Part of a small language model's weights.
Architecture: RMSNorm before each block, tied embeddings, local attention windows, exclusive self-attention, short convolutions, learned residual scales.
Training: a variant of Muon for these matrices, 369M tokens.
Each number is 128 + 32 x the weight over its row's rms, rounded and kept within 0 to 255. Layers, rows and columns count from 0. The size above them is the row's rms in percent of the matrix's.

# layer 9 MLP down (transposed), 896x224, rms 0.164, rows 90-104, columns 112-223
size [101 104 102  95 110 104 106  90 104  97 100  95  88  93  92]
[[119 116 125 128 103 186 152 117 143  88 179 126 134 134 171 126 154 104  88 147 164 107  98 108 107 123  90 150 154  91 143 110 114 104 145 160 137  98 121 121  97 199 129 184 112 147 134 108 101 118  92 137  97 116 155  56 139 117 179 133 103 108 137 161 161 106  80 158  94 115 117 111  83 105 173 136 121 149 104 135 144 144 107 153 148 142 155  51 134 112 131 133 122 101  99 101 126  79  98 119 101 185 203 191 101 131 138 123  88  86 142 172]
 [142 144 106 129 101 147 153 108 134 132 166 134  80 120 119  87  53  44 153 143 101  61 182 129  50 100 213 138  84 109 106 134 117 165 141  57 186 121 108 126 130 110 118 124 144  89 109 133 152 176 111 129 137 130 173 173  87 147 110 106 151 137 156 115 136 158 137 174 100 133 100 104 131 157 143 146 105 143 152 115 106 147 117  96  94 127 108 109 100 149 117 120 129 148 147  81 121  62 144 162 169 163 110 124 133 156 175 109 157 182 119 135]
 [101 109 141 123 177  74 121 144 154 127 109 150 112 142 123 146 137 130 159 133 193 144 166 141 165 144 179 161 174  89 163 143 162 140 134 112 113  85 114 157 102 140  98  93 135 138 108 153 172 118  65 104 151 103 140 101 184  80  76 135 168 182 110 181 114 107 128 172 102 146 133 182 143 170 107 123 149 116 159 130  93 145 111 136  49 107  78 132 111 187  46 144 141  98 121 151 143 102 108 157 117 136 150 138 105 137  96 106 127 111 148 123]
 [142 140 104  72 107 135 132 123 120  99 201 136 158 122 124 127 106 150  86 146  82 139  99 129  49 168 141 160 148 144 130  91 196 152 107 153 120 149 116 165 169 117 102 160 127 122 104 140 138 153 150 157  83 158  73 115 100 135  69 120  91 153 211 115 107 125 108 156  91 120 163 161 134 160 132 120 145 173 165 138 136 124 107 154 148 107  98 150 142 137 109 146 184 141  70 104 187 143 142 139  88 179 127 164 201 124 148  66  79 135 129 143]
 [ 99 159 103 130 124 167  94 176 109 142 129 198 143 140 118  93 122 155 108 128  99 122  90  67 127  87 141 158 143 142 157  61 154 133 120  70 170 110 128 122 144  90 142 163 134 145 120 142 132  99 154  98 137 151 101 151 111 170  79 119 177 126 179 126 156 162 119 113 144 216 106  82  33 180 109 154 138 121 111  65 137 130 189  40 172 143 117  94 110 117 164 139 161  99 152 106 138 113 194 115  90 125 109  79 173 122 160 118 105 162 105 135]
 [ 85 139 139 152 152 147 111 173 120 170 111 104  41 137  47 166 162 112 117  96 192 169 155  92 131 127 127 197 135 127 127 171 109 129 148 143  86 124 121 155 129 149 151 148 152 167  97 135 101 138 109 136 144 155  60  74 131 137  95 110 157 182 137 125 143 145 125 140 145 130  95 119 117 163 119  71 116  73 108  98 155 171 133 136 184 108 137 163 181 145 138 105 106 191 125  97 167 146 126  81 143 103 146 188 144 108 143  91  92 168 145  55]
 [169 106 130 149 105 194 143 121 103 130 170 138  79 153 106  96 111 164 152 100 113 127 119 132  84 166 138  84  96 178 149 185 134 145 220 152 153 138  80  92 176 174  71  90 150 145 188 106 122 121 129  87 123  86 154 136 139  87 135  81 148 139 147 167 131  73 123  95 107 118  89 140 126 111 106  88 107 122 113 148 157 123 149 142 116 126 175 139 137 100  76 147 106 106  73 139 145 135  73 147 170 131 103 172 128 132 149 192 109 126 204  93]
 [ 99 100 135 206 117  95 129  73  91 169 131  95 153  94 132 147 121 165  79 158 142 137 138 144 189 137  91  38 112  93  82 120 113 110 137 164 140 175 180 164 134  99 113 140 136  75 134 117 163 117 104 124 174 134 102 100  99  98 163 187 184 110 164 115 123 107 117 157  94 121 156  88  46 141 155  82 121 137  76 101 135  99 162 164 147  93  84 127 158  74 169 124 102 145 124 165 136 183 118 125 150 136 123 176 114 111  58 102 123 122  97 108]
 [121  86 102 149 183 106 157 105 121 109  84 134 121 172 129  87 196 121 115 152 129 123 167 101 163 142 133 152 163 116 153 110 145 114  65 158  76 166 141 138 158 161 123 130 134  79 135  86  81 136 138 121 105 111 150 144 159 115  82  50 124 155 133 158  67 119 104 154 129 145 113 148  89 113 141 112 125 141 159  88 110 127 178 135 107 105 114 120  80 147 120 133 149 138 141 134 122 134 129  82  93 125 141 147  95 136 176 140 152 163 108 172]
 [174 190 153 109 152  59 177 114 138  92 106 104  71 141 165 114 112 117 150 139 151  72 121 151 143 111 157 119  90 139 151 117 126 135 175  98 108  99 162 120 186 163  97 116 102  84 154 129 109 177  88 168 114 154 103 158 125 134 113 167  72  96 138 139 138 137 129 121 177 137  91  87 175 172 154 126  92  97 187 164 122 164 192 107 101  85 119 174 102  66 122 144  83  87 191 176 125  80 101 168 176  99 158 141 163  80 113 159 161 110 194  97]
 [119 109 170 115 124 122 141 111 136  83 128 180 117 202 120 169 144 132 142 115 149 164 149 140  69 186 148 130  99 137 199 148 145 113 122 123 165 115 129 136 199  92 151 159 215 125  72 164 132 131 122 123 132 134  98 152 102 147  85 139 132 168 133 117  65 121 123 151  57  96 115 107 117 138 101 115 117 107 179 165 169 124 118 116 114  65 134 151 132 138 144 122  54 160 155 128 119 156 136 157 132 148 171 104 167 113 133 125 102 101 176 143]
 [186  96 188 135 143 173 172 142 135  74 163 151  90 130 105 127  57  87 147  88 180 129  74 102 171  79 167 174  82  87 120 166 139 132 164 135  96 182 157 153 101 126  25  96  93 159 115 176 114 125 168 178 129 100 104 224  90  82 118 112 125 121 111 148 155 144 123 118  81 128 182 101 212 143 159 111  61 138 138 130 130 127 119 121 148 131 118 155 141 123 165 111 131 102 137  95 103 152  89 122 115 121 146 160 118 120  85 179  81 103 152 125]
 [ 90  28  97 180 129 132  94 166 137 123 161 167 166 172 117  99 146  71 107 151 129 131  96 139  40 180 139  89 122 105 162 108 147 138 113 102 132 151 156 102  75 102 169 143 157 108 101 183 136 107 148 117 143 126 160 138 116 156 107 148  85 129 106 147 123  94 105 130 143 119 138  62 131 109  50 109 117 121 179 124  69  92  99 132 121 111 125 167 131 136 113 127  60 184 148  86 209 106 124  91  67  79 113 132 138 133 131 138 135 148  87  86]
 [120  98 132 119 133 122 127 130 148 133  91 111 127 121  89  69 219  92 121 120  79 122 151  95 140 136 134 139 156 109  95 139  87 115 116 182 124 178 121 113 138 126 154  84  89 127 154  82  81 144 124 127 127 117 217 194 127 173 126  76 158 132 106 147 172 160 104 121 150 176 134  87  78 186 147 124 140 173 115  96 186 158 109 141 120 138 127 149  89 128 116 152 121 160 158 138 142 143  88  94 136 173  58  91 171  94 103 106 240 133 121 124]
 [110  86 156 104  99 159 126 123  99  93 132 121 128 117 128 154  55 125 159  88  99 133 121 186 232  96 158 186  80 122 128 120 133  72 160 136 151 154 111 167 118 185 166 126 136 165 122 119 131 140 107 168  77 195  64 139  80 174  96 101 143 132  94 112 123  84 120 109 121  58 176 149 101 116 178 197 164 119 139  99 164 147 155 140 151 122 195  99 116 179 143  99  65 108 123 119  92 131  77 144  91 143 158 115 157 115 122 117 120 172 146  91]]
# layer 9 MLP up, 896x224, rms 0.217, rows 91-104, columns 112-223
size [ 98  96 101 114 101 102  90 101  98 104  99  95  99  95]
[[191  64 128 149 119 124 101 162 122 105 160 132 161 117 137 149 130  74 165 102 137 117 176 137 140 137 204 185 136  99 120 131  93 143 186 155 171 133 103 121  93 186 142 158  93 122 113 153 125  82 121 124 148 122 113 120 107 138 127  92 131 131 136 146 163 143 130 202 184 118 149  87 177 179 134 122 127 130 136 111 148 116 121 148 121 140  83 131 116 143 215  94 157 112 155 141  88 135 146 123 156  70 125 144 161 131 177 154 117 117 186 142]
 [152 131 121  96 180 170  99 113  94 123  97 120 153 118 128 154 158 155  59  99 132 103 151  63 178  88  75 153 122 144 179 112 143  75 187 134 137 143 135 162 103 159 132  68 137 143 125 135 126 175 118 131 128  98  80  87 144  96 155 151 144 145 111 115 144 203 163 108  74 132 132 129 160  93 134 153 170 155 124 139 189 173 121 179 138 157 156  88 110 125 131 135 128  56 133 127 132  77 112  83 173 132 167 134 141 119 150 105 111  59 159  73]
 [157 102 105  92 150  85 120  70 118 114  88 149 115 130 102 153 114  97 128  92 124 120 106 162 160 105 159 189 175 112 149 123 126  82 133 125 145 190 117 155  49 126 134  91  79 114 160  98 145 160 144 146 102 133 140 215 146  91 101  94 154 122 144 120  93 126 126 179 126 159 112 166 140 148 132 159  93 107 208 145 115 109 160 141 142 158  87 137 202 135 140  93 150 155 102 108 130 130  98 170 142 180 194 160  96 161 173  78  84 133 153 149]
 [123 133 127 109 106 162  93 198 138 166 116 155 128  84 136 164  83 136 145 130  67 129 148 145 100 146 137 184  89 148  78  63 158 145  92 110 118 101 108 110 154  81 100 161  84 130 131  68 136 123 175 124 104 153 171 161 121 122 159 164 127 129 144 153 162 134 133 144  47 134 156  84 101 114 164 148 120 107 113 112  74  82 122  84 158  74  72 112  90 117  91  99 140 110 111  98 105 120 121 118 115  94 124 148 179  57 118  86 110 142  82 131]
 [ 85 129 133 156 170 172 160 145  85 149 112 134 161 103 123 126  91 163 112 107 107  80 164  95 144 152 142 129 122 177 188 123 171  86 109 114 127  98 139 118 129 119 161 203 121 130 147 147 108 100 142 153  25 128 157  89 154 185 143  82 199  61 122 135 117 128 134  84  70 140 124 134 175 135 132  88 116 130  96 108  75  73  65 117 156  73 109  84  65  93 103 102  90 168 177 119 135 166  55 119 148  80 144 126 148  75 160 159 119 144 151 140]
 [136 129 153 127 189 162 192  71 102  70 200 103 101 133 143 135  73 124 159 149 199 113 107  75 109 122 174 153 155 141 111 119 133 172 128  99  93 143 191 183 136 114 143 184 123 163 126 143 102 105 116 140  74 103 122 115 149 182 138 172 168 134 163 132 102 146 121  78 114 156  84 128 128 133  86 171  90  99 128 146 109 184 136 105 144 112 103 155 128 113 136  82  97  96  73 134 168 168 146 157 126 113  96 123 159 124 168 188 118 112 179 149]
 [125 167  98 164 100 111 138  62  64 125 155 157 104 104 132  75 111 145 121 145 166  72 146 153 187 143 127 137 162 184 125 175 160 109  58 126  97 148 195  99 197 130 134 150 128 130  53 146 187 149 140 206 149 163 166  85 110  85 164 150 172  94  51 134 123 126 125 151 134 112 102 118 134  94 102  68  93  61 157 109 138 155 198 137 109 133 171 155 196 116 103 148 154 143  68  93 127 172 182 139 156 122 130 116 113 108  93 118 110 113 127  86]
 [112 139 140 188 137 179 154 176 123 142 121 161  92 106 186 174  89  81  70 129  93 122 112 136 136 134 123  83 176 137 154 130 112  98 136 143 159 156 162 161 169  79  98 136  83 174 120 136 141 118 179 105  66  91 142 113 190 110 105 142 191 144 143 202 136  82 126 115 109 104 121 114 153  77 112  90  45 143 132 115  59 123 150  99 164 128 144 174  86  93 128 143 126 125 132 170 105  74  94 144 170 141 135 171 141 118 136 100 143 129 174 157]
 [149  86 103 148 209 124 106 127 140 190 142 119 209 117 158  86 104  75 151  85 104 132 109 105 126 125 168 157 138 189 167 139 111 133 152 108 123  88 110 138  74  67 114 120 165 130 149 159 126 128 141  96 107  84 170 178 135  75 150  94 104 162 104 149 164 114 102 156 136  85  68  84 112 143 122 127  87 146 114 104 109 127 108 126 205 117  97  93 116  96 164 133 188 120 120 143 101  94 119 160 115 141 133 129 140  75 164 128 137 139 144 136]
 [143 110 123 130 132 121 126  78 151 106 143 138 147 135 126 115 136  97  86 136 131 110 184 125 145 160  64 114  71 122 127 130 194  98 144 183 102 146 177 129 148 104  78 105 188 182 134 102 151 120 141 173 110 130 123 191  94 219 116 117 117 147 107 133 143 156 205 137 103 141 118 103 110 110  93 134 135 124 185 113 117 113  57 123 125  77 126 181 153 165 134 141 148  99 176  66 151 113  75 179 133 141 147  86  91  98 197 173 163  98 103 111]
 [104 147 115 127 148 129 136 139  92 205 128 131 194 133 126 127 146  77 126 138  99 105 183 139 179 145  83  90 114 138 115 144 144 162 137 175 137 153 106 158  94 126 127  97 153 137 197 142 161 197  76 113 174 111 154  98 152 116 143 185 124 146 121  72 147 123 120 123 113  83 135 194  70  89 119  63 116 136  97 132 108 101 133 177 209 137 109 155 136  78 141 147 200  76 108  93 145 115 178 166  82 139 120  73 141 133 124 116 122 126 153 109]
 [ 84  73  70 137 174 122 160 183 141 157   0 118 104 112 160 136 129 130 118 127  92 102 112 123 155  63 119  94 116 114 115  95  93 123 122 175  71 155  64 125 190 146  96 185 147 141 143 116 107  92 117  87  95 111 127 105 199  99 110 148  74 123  54 145 135 110  92 100 126 104 116 151 118 147 152 155 157 121 103 120 155 125 155 159 113 112 118 129  90 147 123 118 141 125  97 125 138  89 150 136 178 119 115  82 160 156 100 141 178 159 115 122]
 [110  43 160 155 165 103 125 147 101  98 133 165 131 107 138 126 167 124 122  54 107 174 130 148 109 106 159 164  46 127 136 126 117 158  99 150 154 148 134 129 145 141 154  78 142 151 177 185 132 117 166 140 147 160  98 123 132  93 142 117 124 146 162 111 195  83 102 155  93 110 119 131 134 113 161 135 165 169 113 139  85  92 106 139  87 179 100 147 138  60  63 156 131  98  86 139 127  94 127 160 156 149 108 194 121 117 159 122 191 119 240 174]
 [144 148 159 127 124  95 164 102 142 151  95 138 160 126 123 190 115 168  79 220 158  76  98 171  88  92 104  58  99 118 162 159 135 101 125 153 143 105 138 146 119 150 161 187 152 139 115 119  98  98 156 107  70 157 162 105 109 137 162 122 130 154  65 188 118 117 141 138 108 118 126 117 161 139 132 101 134 124 140 131  86 109  92 142 198 120 109 103 118 108 166 164 207  70 115 170 107 137 157 131 155  98 170 158 186 129 104 152 139 108 133 137]]